Weights of a small transformer language model: width 256, LayerNorm before each block.
Each number is 128 + 32 x the weight over its row's rms, rounded and kept within 0 to 255. Layers, rows and columns count from 0. Numbers have three digits each. The size before them is the row's rms in percent of the matrix's.

# layer 2 MLP down, 256x1024, rms 0.121, rows 0-213, columns 448-511
100:140027125117128090058131101103183155114145089151167053138175104168142108124085120133089151127165159117160149130155120092160152116076163159127159091145114105154118117206145123114152122086148162
101:079128140126129141155163124136158113145121152142097132082166134127168115160122136153103192101155122108093159128140140091132111140143166159155114178141139140102053179171125059104106127109155133
099:082105128107133124171139040137211148078218102159172126115062123164107163128147113108090163127155105182180137101167097155197140140163109150132170129082077104095144133143167164156085167116108084
104:116165054110164145083129144191153097096166068098117128146096135096115099159072100105123126126101141092106072100072111198104086032126095096109141104174146159126127120139147108121144118153113135
096:099158134073207146156130117150132143088136145077102132094163168163146093117141091143072093101127125120118103164105162175099207162144104160124089104081120112042109105117161148114129150119122112
099:135133144117179084081126106097144124112149112156124172198102193135113113097169113149113195127080059130076107096195091159098131127147140112120148123117097124139142091140083160126081085148141166
098:127138162066122108124155131100139171133160116167095127104174221160094090158117130134143125176160185106125077095086179121127203095134116135144138158058095113130138098166137145091119086073083127
098:094088141129132190200140144154128143095074095161104115157100142191080099172108080092090126149119115118157115142148107098119149174146113117144182159131117160138110171104144116180145144129159132
103:121141132176136126164084169168159133108099184121147155168100145046121158062087163178122137099097192152094089152145092115143078065133154161126187146105129089173102114148173126107136122102119132
097:145136117129067133115105155097098077079156217112153145085130119118159106121086159091109118125118105133122087130126156127120115118163105107091133168133094154162085121153182125131104111108137057
100:138081088120147142138080134083101146095126149154119086218102136149170126110153127113112105150112160138148220109102070150108144156148076116128139127135161173075135128069095117085123178193126115
094:109119142062123098137178142150135113138143063096102141107085137107130140123128109106123132107134109141114140111182113127175119127130123157175133140106100173076125090130147090145099120133127144
100:086143124127181161167116128086126149131231045130154138100102157058132094111168099111129169156163121033080093173123153059113096091126133123120111107154085135139114139122126108152115157096183120
099:124104106177059130103131164131160143160153136153069086153108118100146159135114061090153071087122121133115089098101174148099063077089135141138111095093061143144105123124138118132145138105104106
097:132107141098097080134118129135142084164203193170128129103122131146105123099163184152085122153140105129108115146117148075181110085161140167102147170183145119094114119057081146145083111093163140
100:112141137130118125126120149165128152162104139164135157208111119094107137208163119054132094117178128164121091109088141154121108135161114104084119124139111151143079129111130147125151122087121094
102:097129093110173119104075154101106109112171097128090198056078162165129150145094149127165163119150134137129159087075125162119111160114115182110097115174121087066099130135162112157141132071129127
102:107152114186143106115137143132182163172156124110110146086141118081168116152100140100162157174146180112164125141116111175112128138089079108154157123158114128099062094170155074151179117141090217
096:105095163144152154145185134117167114128098132141159116178121165069128070147165119142145122145139161145140160150108149159102111153130138163139111097108102135150107130136123123149097159060198142
109:131108044124137134173141060162130173127150178184086135182166089123152145081109158027159079185107151095134151127088060123109090155101202164099131137132102141156165158147123166146142141207175131
105:117096208131105078098163101112161153158171153149091115152094119172128088121124168120150140132165144135131101168100194190110130165153086149132107074158109106168129105124155147194139149093132109
111:153124066170121086161116154161145073106114144166088166148119157092112147128072103056168108121140088130128113129174076074151141112149116133141100106133146178146138149130138105152120130125132111
096:126155163136154086129155126168143126154145090106129111212144067101146166106082106134104115177091161162163087117147131119150129165143129062115149121136169118081114101122136082131088115135067133
124:147107176151099144103129128050099135172175099122130170162095131140104144127162178140126140196113140132117105168120167131175111107099140072161161143112151136110137110154106118092127145135161170
098:214099125133078132132117115126134122087110050184212115103129130130116118123103153149098138106111147205114067110133088129106098138104122143092122169122124142142082103106119062097162187119101164
105:157152072121104151126167107047147194099084077088107103098180131213149099157110093149143072132076140125118127199038145125065083134148123136100183134142137134085125142088146162110146164162120039
097:160137127095127084152082146183115135128164139152195162142159144143114118108122156099131094076072130153119127101114188105145141112106133047156141100144105115088117096125126076100088130190128106
099:147141155103130073117113171114148152132170117086062128132157154119085169127102118123094075104151102192071121134149170129161113061111028076126122150149134113149095101108120111126107154102123085
095:128098056153157137190141129207209183176149100141149102114123134109144137083170121155113101096088109148094084097111041099156077106146149125131153112109104148125110121111090074108074080140086125
096:154136112120155093098146113175076111143124129107092138134177148118101152145149113159087138170060149160086129134149121122099103064138140138130163119152147098103109055159114131147096093128150136
100:123153167144139136111107175104136129155165155140111128162148096135138191033110106119129084185116099110103154134163181094131136145120102026126105116070110118165106092089104067212133064140117090
097:123112102089132121091129146117110109139107084137109091153183079105136093103164122134132134209118144095113114090066155142116155123109105123114152087174120151108125157137147123091100169142141179
104:094125096177101141106109126109162136171144100146171109125129171152127148113138113114097114145142150144183170111084124106108118158161118161129107111115179104123111125167106140130168182166127114
098:174051033182099117112119103140124162121125157159162140132195181098147099100110070117137097065147109112180161125083146182114155117163122110104099155140135096165093163135139102141129108158146132
096:151065139134162090110120135137193098138083140139180158077151140110074098101054122095142158096086085158188124110112150131122126077143116153058102088178098183207138175157047000136108112100112156
100:172106152092140100149161083171128137120129162151188099160083108144123133123094145114067139159175055113123135195094147150145119170147145164095137148139146096112060167128080126130104156175147130
097:136115123121077147088132148153118166103132150142122158052106102115137130173151137191126116148108131120126177126078115087116125175116133067105151120107175109128076135144164120075118156107171145
094:100155202178066141121097140131076119126150091173189081105150104207136130166131148123113131089131161078129109123067038103122066114071122088155157134127126130111111133093138147115139168151106128
097:164078152122109133129164171108079172121108129137081108152132142165119135151121126107129062189142119137127161074172180131142118116086117151103179121110098133082133114164125191170106098122128124
094:108082149120092132185141109127095143107152121143126159099101120203100167105137165080161161150097143084137134106091136132135150129096109043193127150141129162091096129112133155139069172141138128
101:160069081145183150131140127164109102092173111137125112175169083145115090140137078140118130105146139102161153133128158086106153187147145125128127132111108104208103114122062189107142112140137155
099:075078150127125170104151139110094160139174076172061130168123183111118205134123122140111188138163198077131094150119131173108206130100096108137239111147132164088162115125120130119088150103141127
099:139124107125189128120123115089127120152114066169125156098086107122150071095158109166105090149153056138085183123098178157129226163133132100137123116135087117144122079111148178141197212138122189
095:165099230103123132146086137124124132130047118124101134155110195174133161120146083129157139120143134172162156128149107114118102146069160175106117157118126098140141125125135112110146168118136155
099:138168107083130101146156144119091139135149088181150102118162122143130071118130148118078134165124143109099123141140140114084120076133092090096125154092135164142111169178089173147143166180099140
099:129172123134055138106090113102156126152139138111149197141114150153107104130136096130135159098143080127145116140124191120100116127111111146096112105117108101133140099137195124145107086160075126
105:139117113150141079100100127128156110142102113148116101189149132132129124102119082130155091164085093076128153098099147118094125182178223153104101076137125108140148156120077116121153159167106141
103:116195056140192123115098124138132114145095123157126096109108113095095140102111119118106160115168119148103162124143148114116157084179085049058133162138185147129141129158142133125140123101085101
094:164117119138113116106136160125137148127121138158156173104167085162103140164141101138177072131159127117106110164225189121202095084092137107061114185129114150113161143136112143138139084045094111
101:116165121098135141090158158126145100072093073088108110108129111129141151127145113137108122106158195105107146133149135116165123104110132139141186126134156155077175118171138122089151138058192161
098:173141133108093127157089133101087104114160140142119127121075075146077167108148117108111181169140100089140129092099095127116191145138106082141103150170120087130152127178119106062116158176065143
102:166120175128167093157145128160107108155125135121132096099128078155131156146071128172093094046135172113129121124146141125154111069124137148079091198157121149197115064148146120088135167127134146
104:122163154186125148092161121139055139141076078087123133117116110143121123133103127194135152125126097101093147094118116100079130082088102098155152181163101155145132140057139128053135077112172138
102:148094067122119118135076073107155079096179118064153158115135120105148119097095162117092121088181123158127128086174089130136133129114152094147102178133110101146139158097070117127159120185160097
102:109116108153138143226090135105102139095145157154104123115097123168149079099091055097126175135080129167085056158157176161169155078139131128126077136138153100159104098159162151162131136170032109
105:133131126150096153083069161173127144150137188125125131113157131148103171147121116076084125104124162092099110097190110124112152140107141081123163147154144108124188086125076113156162083104089141
104:125094165145172135151129074147135106137104168095131137075148125144145108080103186117161098168093092125117113090116092163142138202137140126111130117138139120107107101096173138127164136145114111
102:132039228116123116095171120099137181070133097121102163100114132140128119167140159092125151103171158105131089138149147141155111082164135101138172158152151177157087046051106102133112095112100081
102:142119110103158118161153110164105113072103108189183088107142105122158133139028187108117108086142142174117073115151175129138159107130097118098137124092128103139172082099015126125144112116100113
104:069134085055130097098113082155102214119255151142136137116128129154155083113154113116117120152161148169103146097134100077104121109097110075143135122125106163163092132167135131114129178050140149
102:140091116169101054038156112234147153127164121114171115122117150122093098085159180132091134117137105198162122153167148046131120142067149123130117154123146069049120109151236130155086068054107103
096:137156109104110091124110119090144164080075144130119143172137178129126128160134158184161117150119140116160122152086156121108115120157094088109161115154106126151155091054171087130138118081129142
105:162115053152141140142112175129153104090129167067173130087197112127182137138110173152143122104119124080160178121168130144172132128161106093144140143169186109145139141113084122123130097101047155
100:145130114210162124229121126126116059172148129163118116112140108142128156146147140133133156136141051153185147140126129195124121108092151193133120144129145120134135152108118139151130098171142121
100:107116199120124146168141191149157167233106138128120092188137137146115106032159110143126172122129136093127129099114188126101106099116150084128101064105132101080143119175194157162099129159127194
125:118094071147130163128125137134156119108124099147114093157124117137124172077143135115157128095176113151161153162150134068096091130144129076143141137125148152154109120120112137137183167093142123
104:142116092119178100161123139154111138096148106112136111106128101135114149104090107133110152165096118122157091174101133130100123162098122027137080099116140195110124065159174142077139115144150162
099:105177117145081156078073182142142110112125134109156087086101145169113107078096118072137154149127106179164112130141153123123151130121127127145138163181165134126148175122095132125121109134112146
099:079144071108182156142106112098138169148153091109101193114157115185145156185150180123097081081139171114198165142142054080140176076203132238141099155148145121117137206114089088164146120112152166
094:218157109178096098129124182141155123102133088096110112142127138174109172105077158125067128158159109088096162034134171134163149099136181153116132163093130149120137134118080120157128131087118126
106:109101101149118133179134190201126147143143099170125148195115120063104141122111160134098097157091142090102108155142197120147126091153161113092113104128133138124125103163135143136135059093198165
096:176194109125106160093140138165100110090128134155125112151127119210119117155145214097156087077126141065141113080082095100170122156098142218142107131123142162141103168079136129108087070125132100
099:132112095072141144177196100089068136141118116144122177058078130192155086158102108152094118137120071144139145127117188121126125123141088109137164138167100121114156154122158091127132200146145153
104:123138223066166149101157186169133157106130145174157102094131114080142123099110156122086168197087126147112115159164150094178102104097083108114113149126119130130128117124235082091130104085136122
098:146105102100180133151150094097154152170140146094205130145136164070112184098070172098140111164093090120177149086149091182126132178124129141126082145121101184117126156132162121176143146104068125
101:169105140173099154233158122148121135178110148137089198126124177125118143128167165143160120142147076145141181148146107122136170100076168093115143089167118142109131120128146111152130140138135117
095:114180121177111112011091149119135088079160084160136158114133106134130159129107123105110135144093157074131062149177153143101089103105163107120149150121103105184161096167139110130102073091174133
104:179088157116129127157131146093109204151170167093172128111108126124137136127195153074093189142079140136178124166140228147104091104158098118139156071140153188138127147137143170205094130119172177
099:182147103106150075086135142110139129059112189122151127187118127140162081121134146172115084116134116092112153195107187133126125107126110064125146101111138093148145121090096167134130191151229151
105:137102156151101044086143167141138210186078116190101122118112183119112118133130162075152179150163121158114150106186126126138130114162137164120127087109103151105166107091175139145112109060140086
097:129138146124098136082108098155140099199170075114142130130085050175167099137159095115121200141089111140091108162129070142155114092107188154074086148093134145149121111128070116105158140128100100
103:120068100126177120139136117130159145099073127055104148063144162144164116111128202180093111091160138164063142106157110126137124138112080193163088122123161153169157140127113147155098122145070136
101:102078085121086113043059112086125091145188126157143113134136127149113146117091184153074126161126122117103167076117078116111175141116098100118103155106122123129097145108123114075128139116120125
104:147125131125124081113099138136120088186145125112188141157113120104143141123127144183115059218124113155113129086100075160188133118075188168079133192181099107122168162130173122078170134066111082
094:142056132055126176103114121167133116142151114162153110164145130157140121107173127141113155053156100085103127149189170182129179163156125130159143085163115085164164170143135075178116104175116115
103:181117146150062139090151171171148123187173166123122116135159129117121192087104148120139106143144174180129134155146119117214119147122136115144085129076100129078118113089136102089124108144118144
104:072141141128181089150120115132084139072125150115115089081161159174089108124104096103145133123109109147169145103173132103086120161149181131114148146133153158160207105124139117105092121139129151
099:178102082078110207121185112185170146078135111131148138093124132127090126095117174158167053097117116091154156160108122133151117111156170118097081113092086138149143125137166133104140143196165133
102:092172169111155106133102097130128114119146111108120158143169115154128081074094216118151117179104164125073192200149096100128158145122090136116116192104147128131140180135210139114087137135118119
096:160114150161166106054094140177117122122108174084103182144035117153120150165160136118117146169133146101087105123136145142082109093160123137173161112115108149141140121105159150083146135070094121
102:136142172124132110178090180143129147117118119127217140121124129169119089102172113117129112052141110104136147154169183136173137089083151185135122150096147119076129100111164124114132105103080104
095:077085132155111186155166180181140124138175111141172183112150066127152104078115089121103098086129131103121112097176157120098063050090147144122112174166104078119144110135107121142097096196159099
102:156152096140151120137124101108071083124155083116137145114116125113118138114126183121114118206103117115126087125136159102105134111112146078145191104136104101118096104130136126107162099106157093
107:132139151127084140102156090107125083184082097150120141173153107107099141115112176153151116128118108121082063129136169167136155064175099089113087094175092114159117113122133175092096138136197149
098:149097103119132134054122098139088149156143131176138094093140136084128165120121159117120103158092134129127163129138138116147139097106188096119095098118135132150138101104135100111152175176160132
102:120177152136124140180130124113109128117109187179141122152150121116154138137177147106153089151097150193059165098135152121119104111150105128147152161107133065167112105090148182166106125148135151
102:140176169095141106123133147119097091136102134170170104075157115122111132154081124192154168186139138109083074136151115110165134126083060119115096119143132141088102128153145116097119150107107087
097:131080153140111126130142077080118183180181180088118115071124115145114231151157135152112132141114120106076094174118176148156152060178138190150138129115107173134107149102167110113139125129130105
101:121143101157125100047123206120143144162089136189112176099162092131147133129122177134104106147147110165160097113140115127121067075106188091172110101099108115104115154109097115132127121087136093
102:085187113110156156103171092120170051135133157131108155109149091089100100104084138117089109197126127137094169059126089155142170143163091134167106169162129106207104109126085151157114102186060170
102:127127200084123131096109126113151165192078201152080110084140142131140133144157141142161148117162108146130103098122180159129087136110117139125173188110095104114120121118128134133136144110130114
096:169128148130130103081087119135171203122150149112075104135071104141156069122070125103125149129074093186165144104118155078161143095118090071161118103072119151154077108080096161132062126118169105
109:181129147144105153121148119117120091176134146133148195097141201124104159109149094105152111180084126098104128144115118106074135107134128089149106109118103157146120113125060122161121167156111133
102:185084097141148161177154164092086087120080117124115099155133148098123131133136087129167175127125099141098143129118083144093118145155129165175111132119143157129116133114119107143112138124134082
097:113121074113118127117110083070140162138088103161126170169097101123193136104104119112117146126129131116108140146145117109100109143150125116136124093126169094140127118200162103145141133105105183
096:175131238134110117152129144063159140144094125125078075100181147069120108117134133059103167131192118088182208069114128123127135132151124138160142142138143164117146150124153133141139178154136145
098:072160136143092130103068138180154111107176108145100135119093176163154141141156089141165135085113129106144106138096143105153154092122096120105141204129115118118127115093103085132156133090159095
099:058140126135122109099122046150148167142102135110124161122142097172132140085135108081163150142120082165126135055109124145134178107188084148180121093165110126141117180051101162126184148150104152
103:118135113112160071069135145139129135163169089136142156094155111161140135091099090244095091182166101080129112105129115131143075145136159162155105131078130099142144081122104113108106098131125133
100:159119176167149127185119155134097155190083131115152113179072121112166097115117083094125247095065100099120136218140119157069140143133125086133129109108097131117180136151106112149127147137174113
104:122112075144110104106111149162157116110158134154131116160127074120117096100078121180150125075073124102091143131143127106160104128123117135118130156128113067127179160122129104125148124086179119
097:123115092073068151086162096096137106155153148142121183094115147126119050133109148146148119146102088115142124117119156131117082116145145053185108142074146166155103113098185145088168133067056139
096:090127100131129145203145124109169124211135140126108119150102121121153127103167085182120113125133139132133135071038092150105139159099119159108185078119152123123143133179155165115115154077100095
109:119179184126122136154087135157089100173070146124165128180077056104164158140079164177095094098120062180142127081130149167098107136153107165127143114136105097110139137159138123163114107138103064
105:129161125142105172140088120127158122121118136143099155231195131173153070154122087149099122075140131161060130175081096133087077103093150154167149096083108082151174123200118094131104181091097134
097:100180140109156125066120091170099172146094140177088114105208086201182113083168109138102191130103083131166145082117137124098075154167135154114158170104121106082169119184132191118117155132185144
097:085115092117096168117150056181121207129187121157096127148149118206134137099110072178131151178117112141157160099117153108118159165120098169092147128106188111159148109149170158144104172100127121
101:142138140122146113082147116176118151134061132083073084096149191117167096137089121120138139125188141138129119127077113136164075150164122165100123167164109151166095114143067121149120170070102099
097:088169082200152130166122132173129149126130153161167172136194116092135107133159105145128123092095149119181172143128216166141058125086173085083171124164146128115100139110141152089108138144170144
099:128091180152097102156147092105159123087196146109117107086108106087159080083154111116177171134106124103124141113135126065120146147094115196093130093156143070112111130118098173139114181073085108
095:156127097156150122123093153108109128134070115157127118180146133122128137090170125146144139172143189124104134139126139143145090108087163126132109174113164110160165132132079112110097134081124146
098:138147086085102106142116165136102088126068149145139157093178146160134149021117153110152156179093095067150109125146089141068153129170054145130107109103144113146122123086118090098107177137166176
104:103164165133073172074084165149056166112193124102153171204108129089137128151070127127096107159119077146096144093129128116151058150143081157167145118150078144161143151133124123141150124127118144
097:123117086127082123119146096154160134159152122128136154126056136139185080139164098113120145048152134132073096071124110142150118115102088079109142118181163139139156113079096121125158129136127110
100:116135045133150206166136081106139141145090148157138074147080127018128133087127134153131073130110149104162155124140092101121120193143126172075128113123112115092099148180125171179131144147101117
108:152093136089160121116097170075082174142125184097137117159128094112113156130097042029120149162136185095122099152105147063091124119132124081160104106153147168135061106136125123128129098138117101
096:075097134107156116145088113135157165108175103124135135147105124086115197132190157124101139174169127137146109189082095136106145119108165160075129139139118130133121158114165069119119181138138077
104:129165113165118119051148094077129134116147135109131123125134175146151095102120130110121074097108143102146105147128129187131093149127114146112087095158139132131125150087078113119101118128077133
097:106131115110154089162141125183198138085147137157077095115127147114162064165158087101176155120117187120133136141172099107150179082123151124139164148145188176155089138093110124115092155108079163
101:102128121094132127092136228150133135101142162170131096114197128061095151140130187141122120129114186157167113123195163098104111178084115204115115165154113152087121167121107109125143067123114151
102:071085102072125162062121175206103173141138152123116089148121142138128142123117121123144137157112150182134172150115090135097109167100140065110174111061181118134164117127088208122092098157160170
095:157117122088086178119145117172122119107102103203131080102153080208118047065122154112048151109097097172111136043135116208098108132103139142101101117075175110078138149102127188078105175175160121
098:048126122093183137109128097095138107179094112114115143116162148120178095123117113096141109189156142107145146170109171135150090091145146112134141108133136141118169139166085154145216112090120108
102:120103139141077134160116122141116128091182110170128106069092115079096113046086141101110151121131114146086099121135134133175119086095113134174115157139097105063130137080129036153110166165105111
100:103147149122091153162137088125063137102178158158177136131106133127129123120160133100135091128056172126165142137119149125128138098132103061120121142179149104087099151141036119142162142166137143
100:118131065137110155047080118080080122111163156170111078111123090126142118064015123128157150132125089154171142136081166120126161126124149094081108125128177090121129113136056137102101091104143084
102:127144164095167142138122138117113105107140123055032112143195115143147133085086088156118162157072199090126147160104159158132127104159159097106161095122136188181129089096161152148074124160056173
098:124119125143109122169082175084109114115115063132149106145130151107090097113102150137126112182102077073147137110132150152135111133192164176111114156088100122168135120135095184122163168105093085
106:179110000121079156145122140115161146121120165188126105081108112125105116091044099123126067135150103139100187136155140130131177096133108146131157057145104091107073169148131134142128205123063160
100:166069138112113177219110115110124093084085151168131062151153145132141136128146143150147133134114150081119167091127120108135088125119133142118178126134126134139144106055096105120122104111060185
104:133110111076069140172140149124109091117120108096151118163136111118095172165121097081092172105114129090135115173118079102081154155205137131151130089183160192182132038089134146135109131200201111
094:128129095144143078158104137171162158153217098166090195114142100101154110096143140145104106158083087090157158133134158071147090124093138111169168137157120127140120122097151066073177085085134091
100:156185117132116170208135181113136166120111143134129159134143098115147113055156113111112155124173150146198123116187111124121099080118135135095088124125159104105106147114140172139131174119079149
098:106163113069150130112106098136134114129129155126055128143084135101133077152093133175200132063074138139152125180151140159124127137100120042116128102130147148147135163103119148059160148115104099
100:137109073135139098112088145123124115120114124128101160141178111149102135119198185065090144197154100111194115126151177044151097065119145106088120178092097069139141127082145178080120104124094175
100:154131053157146106112114140105092139021120105130146140097113134138082170093127127046121123161168137152150138152119094132164154124054118117137127148149117137107133205109082124071137154154111081
104:178170084112116139139172098146107153119139125099075085108122135143141158124152149135129103149172170128107128134088118159180131152135064177152143161111141135134103155108048153136098095093065151
098:142095196163141114070084121103137121129109091149103178126176153128138189109124095122128139102106120142201099187151106065121215142168168137171112154175086151127079167079135059152166068125110114
100:136131064066147034115118121093114118120130090152113115081123138130109113121129171141159107128086050128118100157131102167144128166111127119087131124208078082067176168147082102093113161140104144
098:131107141142148053140147223132208117142085130103169138155137077148159148148152094168132111149181099117092122070156099086124130090105129144109157176130107104137075168109128115077144120180157114
099:160104200107137169125157132130160172102167101176176164038164137122101128150121147066161129156116118131097123177091084121108119198081142078108163123116145121204129116154128145105107123133096134
095:049139085147125131177159057082108140066126115147173116202100153104133173160126088087111133153152209113122121099125138102144131128082131208130092183081148143141123167099121173149143117055098059
097:076115171170154071135095208146114101081115176087135138070132101104159121120105080098161129119129156144141124105106003099161132112090059155087104101146128194116199062155202075150080118096210125
102:110038092144090160161123071130115132191141121124142109179141165152133190097177164115113140099121127129181161092100068155109137183141113170157163157158141062122088132136106174137155133070054181
100:068124218206133145150127100126143135138122099117095131135145126089111145085117115113110129157146068142174150197118143141087127181105129126111156130146139200176103189193131139106135148171174138
101:151152140111117108160071118130119118132116100157114112140139170074170169090179127194159166136107162106178161110173147087101091139099170145163137130152157125115098105162143126165114129104117169
099:049177079157146128094172212156136163124089079163143103149097098106147145096190126100107110179156092164127157089064125119087158113135163194092168170155117113125097126147199126144130142080119147
099:144189100177134045089144154170106147111140092106156104187134211098139107139151152101154151176091146117160169184131064117115155135129124136080115179146128138197128125115124155119165148085135157
099:093132155143123112182115116080125159073088072125070151146117142149172158183146122148122113166106116187115142103103163176172116160165089208136093170179159085125121136107120187161135173131134121
096:117155098111112126128125131159135106129127191114117133142152115175144152105126157076148130168153173101066111069120111103118095087136139076135169179076124111139109109081150141127098182147083133
107:117059167089093150117138121061103126115129120131131171132167106100098165152123187091079127121120096110170128125120121131124113126155101131077135081125134091088106142124193177108094132105133183
102:127133084051156143135127095111126151157125164123126062196139109154065196139111140171139145128171129142046158128132085126124094167104107211124101163122099163124110128108115129094136189158099116
107:132139129071138143085114150128162121117110124103149096163183151066144112159051092159186160161083126179155114098141132075148103061152148096143154073130090149107144151183121076112113106095103109
099:134118166140078119180154122143118186122111123097115169198166110128124159105110109136106112092150093124193100187150155146210137096076138020115159114162147107099168077116137166190118102137104152
096:168144082135179107078167080111102140089070131069150099088145117160130148124088132148130142128099203098172133152136162110122099089109156107134134141136121138176188131102065124158136096147124131
099:110074131219155131114104185129085068175130178109110108159117148119154135174148115079113134190113130140135212185075151131118125115084137151114127131069125147138140080110161145159148128135105043
098:093161144103189160164179119105145155107106138167105141129123124125140076096129093084077135111127094114053166107092100122158126046128132100113131069090148067142108114196075110148095139150159126
095:122135125178170137191118077120107101152122100120086165150151158110099103090142159081162143153146116068174154140127160088166125101180166156132141147194103164164112138117169122145123114155209156
102:121131096096149206167102116104160168120131108087076159143131131101172101090126094138106109148145114159143138149158120135142078119143092092096156094125162117128147150105185083136165192096095126
097:110161102114118130148133195087094132073069121106166164195086150169113088130104141056165091148167185076154120076151113185194112128179142154133120151142169116109087118108167135118142109101122080
099:140137115153140158117103155114095060112121169099136121144145107110120143147085099106114107162192074055122101145103126062142097114099130130126089152114132120126121103120110130135136118090131125
098:100178134169121108186066190077101160152105098132112105099155104078155142089154101188106096112120143120125129122164095122078073163164096102079110125135131141152142156103100149142117130220106117
108:107153152136153139207129166133106138104105099174158128103072116151099167080135155175160139180099135094172143173121143115155149118085104156132128080098120115133094072117165122130108116155153116
095:163124089091061127210094159138179200144137140134158119200120098163133192123142139124171140184116094154122154153124133151160113127070050149066111086119104170069162146120171149111161125176092109
096:172118053136229110096121070092131172160133133178087071157093167127143060194084151169161094088129143106133131147164128120101150130134144107072148086124116120134126085133155066163143108031084136
094:184118135087179125061206167184131122102118097136145143122141147119131092099100166136144138144104150071173128191101111130116076091081179120090142108122148148134126101117146159159091139134139157
095:110095149182161105074179104093105142137089152148092148117124159114120142173119131116115133136148097141137091117111177118065046119084095125119152098148114133086132126112066092080144124157080177
098:152143124142158157105070062094091122137158126116105111169136147136203095042156092073120161106143075085113140081092149139136134160137140149124157109114132157101129166186079143093092122079170111
097:150125191140157098089133143120173128146149151057044186076112097046156133147064160144159113116150177088151141136109150149055157146181150114127140163148112091097105158124126132124137139152110113
103:136178161138113119119131136121128091100022130120130122102118109149134116130073202132111135135082116065108144146138069137137215116143098175104109079134143103086090057143089119098137142111122114
096:071100091135103147095076161124082131082183106112095081099115132119098057133132141085154145087111150082125190069079072121113152013124157126130130144129127075186091132139137164140108155069208141
095:174108085104151114136129058146125142101071105112075170170195180055116123132106141097115100145187206162113104102124148153155170061141128126103151098109127126153167093142176129131127105131211106
104:125199105099089086077128185168124174163112140116134094106109161128070068116118138143106103091173199105126117159125153138170151129131152162108140142134111124121138143145037125107191084069187142
098:139104154128128143185145117117112135063163142109154153133143133177113099101075122134137065101127113144096176142133144112127106136117102192120150119127178117129141143110189124112171184070186166
106:146112105102162127093117109136097109186086153133112119163117134064118136153053143129111078107154123117110157133146119105122099196169142175144097161075069107079126126130166164120162145163119132
099:084123096139144136134126157109154159111115136119135115152176165098145123096036158123132109105146160098123205092100124118128098126107131130096162121124168106138079137120111165149139119139111174
104:178044149160104125145097166139111140166124164181120155205117100164105147162150093085131117154102115077104106171189179146104132168176158141110153145104091140090127131119160136123126146123155144
103:139109142113172144190063154110133134112105101085096066067103106128130148112137161108125135161168108171099138143144074106136151216134180235159193133131116118151127143125101122148145155150105110
099:124174087127151096062093138129142112107136083132150066101108152139114139157091062081147078116086102103164060139140100130126192128089159081170084143154137055082144137101151122144127204139130145
102:173139148098144111165112136145106143150137051130158095091096182156139121113098114150091105087087134129122145130114154122132173086091128126132118058144129091101082162124105091165134132172133068
097:092136104132104074145047131119141145106074121128196166140121112130167094124053156161176191169060112164094115159116047114137137081070083107099118153146117084163125134113095146119140120176096207
097:083130077173146142161167134095140133109131143160109129119144104151176137179135085128154161131143015131112143146087153100158062153080138163107108095119093142179128137106143027184158132193065111
105:170132119164095117089108150098139062168132175090134131124139103112091082153155124171116135180063074102091078118086185133113140138145136112140108128156084077177108098118108096142119174174125095
098:175173121103076114174116168094116112102112129158184141112178076149163097172153210146147092148146106074142145100175136076175121133173115148146147111144110108146128153160019105145135138133103118
099:103146046150025159232108146149142130141152113083112175131050143059154159129086146183127078087109123142110125108174092170084103153137155158162111154150134118153097173143166188172139114149147169
097:078154188138164104155066096121161073061052111133141128093090199138120115057157105134080145088141075112061123083113130148095141106120060114082081132140116024140108164131111199127129145120086076
099:135101144117126134180135097138148106128084081165145125107168161114146146111053127055125142115125112122132143104069152132141146113178159156114141108109146115095087122150131122119168170168137100
092:109118132236135091061112106152118135138119110103128148128128141125074055157142128098065154132028114180066083147090174157119182176130094087114107078084155158186159106062125170101069114105101116
102:151127125167187118131164163111098202117144154109096164089104195160160120115161164132094105166193134103131104139132101074124062150150155116132158117167083091150114104129152126142139111140122092
099:139157088143146133065177066150135089090115071088092131132080165095161090111150063132146131143145094135114180156153130191108162113140100095107134116144112098077130119169130080125147143061171101
097:122110127170112196076149073118171172155083164181099116176075158130163153118122137100138142149120096138106063089101138138127128142144191098193102124183138121112129147058072065136107132118127086
101:163153130157085162153134148129064105123089095096167180087109092109087133149156104111088125182131100096188125160141128152125095137104142206141106117148077115068109121128138136138130120089145166
097:096155164099144062163124140141126112131113114152182131118138125072102188143194135124142150145166100118122144130136170153135088139052136152141161167131058168089155182136161152144160177134170155
105:132179121163156113122088125162167097141142094167099131083132086107134123142143174150062064172147114098101172112085130138149100187103114157148141174104133055120121141127127145076143186067159120
097:164144077112141119092148162102143089111168111132103108106102122137117155136158146152096118128058128143162124130182078180194158161063157107117099154156099072134086107145105155141135116073123146
100:130114125088158167149117115074168108110128128116134153057196179134082161126074073173117117109151150102203130144183051185111118195124154121070161138075129173130114094120100090167137103140096053
097:192080080080098181045100102167154148119090155096092057105106140133120107101109100106159161122181096076197109106071112146163159112159118067100119115116087124174138081143106108161159168131132111
096:194057100146152151081123106112149054099100066117110039132169146138160162157122123072128131079176146098200116090144101181148138169119161075087124107130115087136142174176134095104130150200131144
094:122225140088096147167125180159160119114108090160148179131195151049107107099142112048164163141073102100129101152103115131121184094114098166139111152150168117131100153136103113130065136174103105
100:128163155160123154194133108100123115134012126151075170122083144126078148156148117118059108125117172120147173178122160064136149100148111132154141134090110130167110146122148112098175146119140120
095:136103159084082106160088126077090103142074167151082087089081146070141163131161128119085163130121117145116162128134114156082097152107142132137106100083166053119130101083197162111134119105135202
095:133116138107133135209099137091106139149098156135137131155122137109112119139134100115122160159168185126168088127102143118093109119118106153121163148145160167153123072154189129110087098149108161
096:156209185098127102163145116116192138134098158090167092182138173104104147134182115185148129085098178091119097146149091203158148067123135168156150114077142103134122112098116055134107126102158104
103:117194107194090141146111113115123118169143125160082136106102107147114096064103161125113056169123147103185110059159175109182141053094144059100084181167145108121151124148146159143120075126119140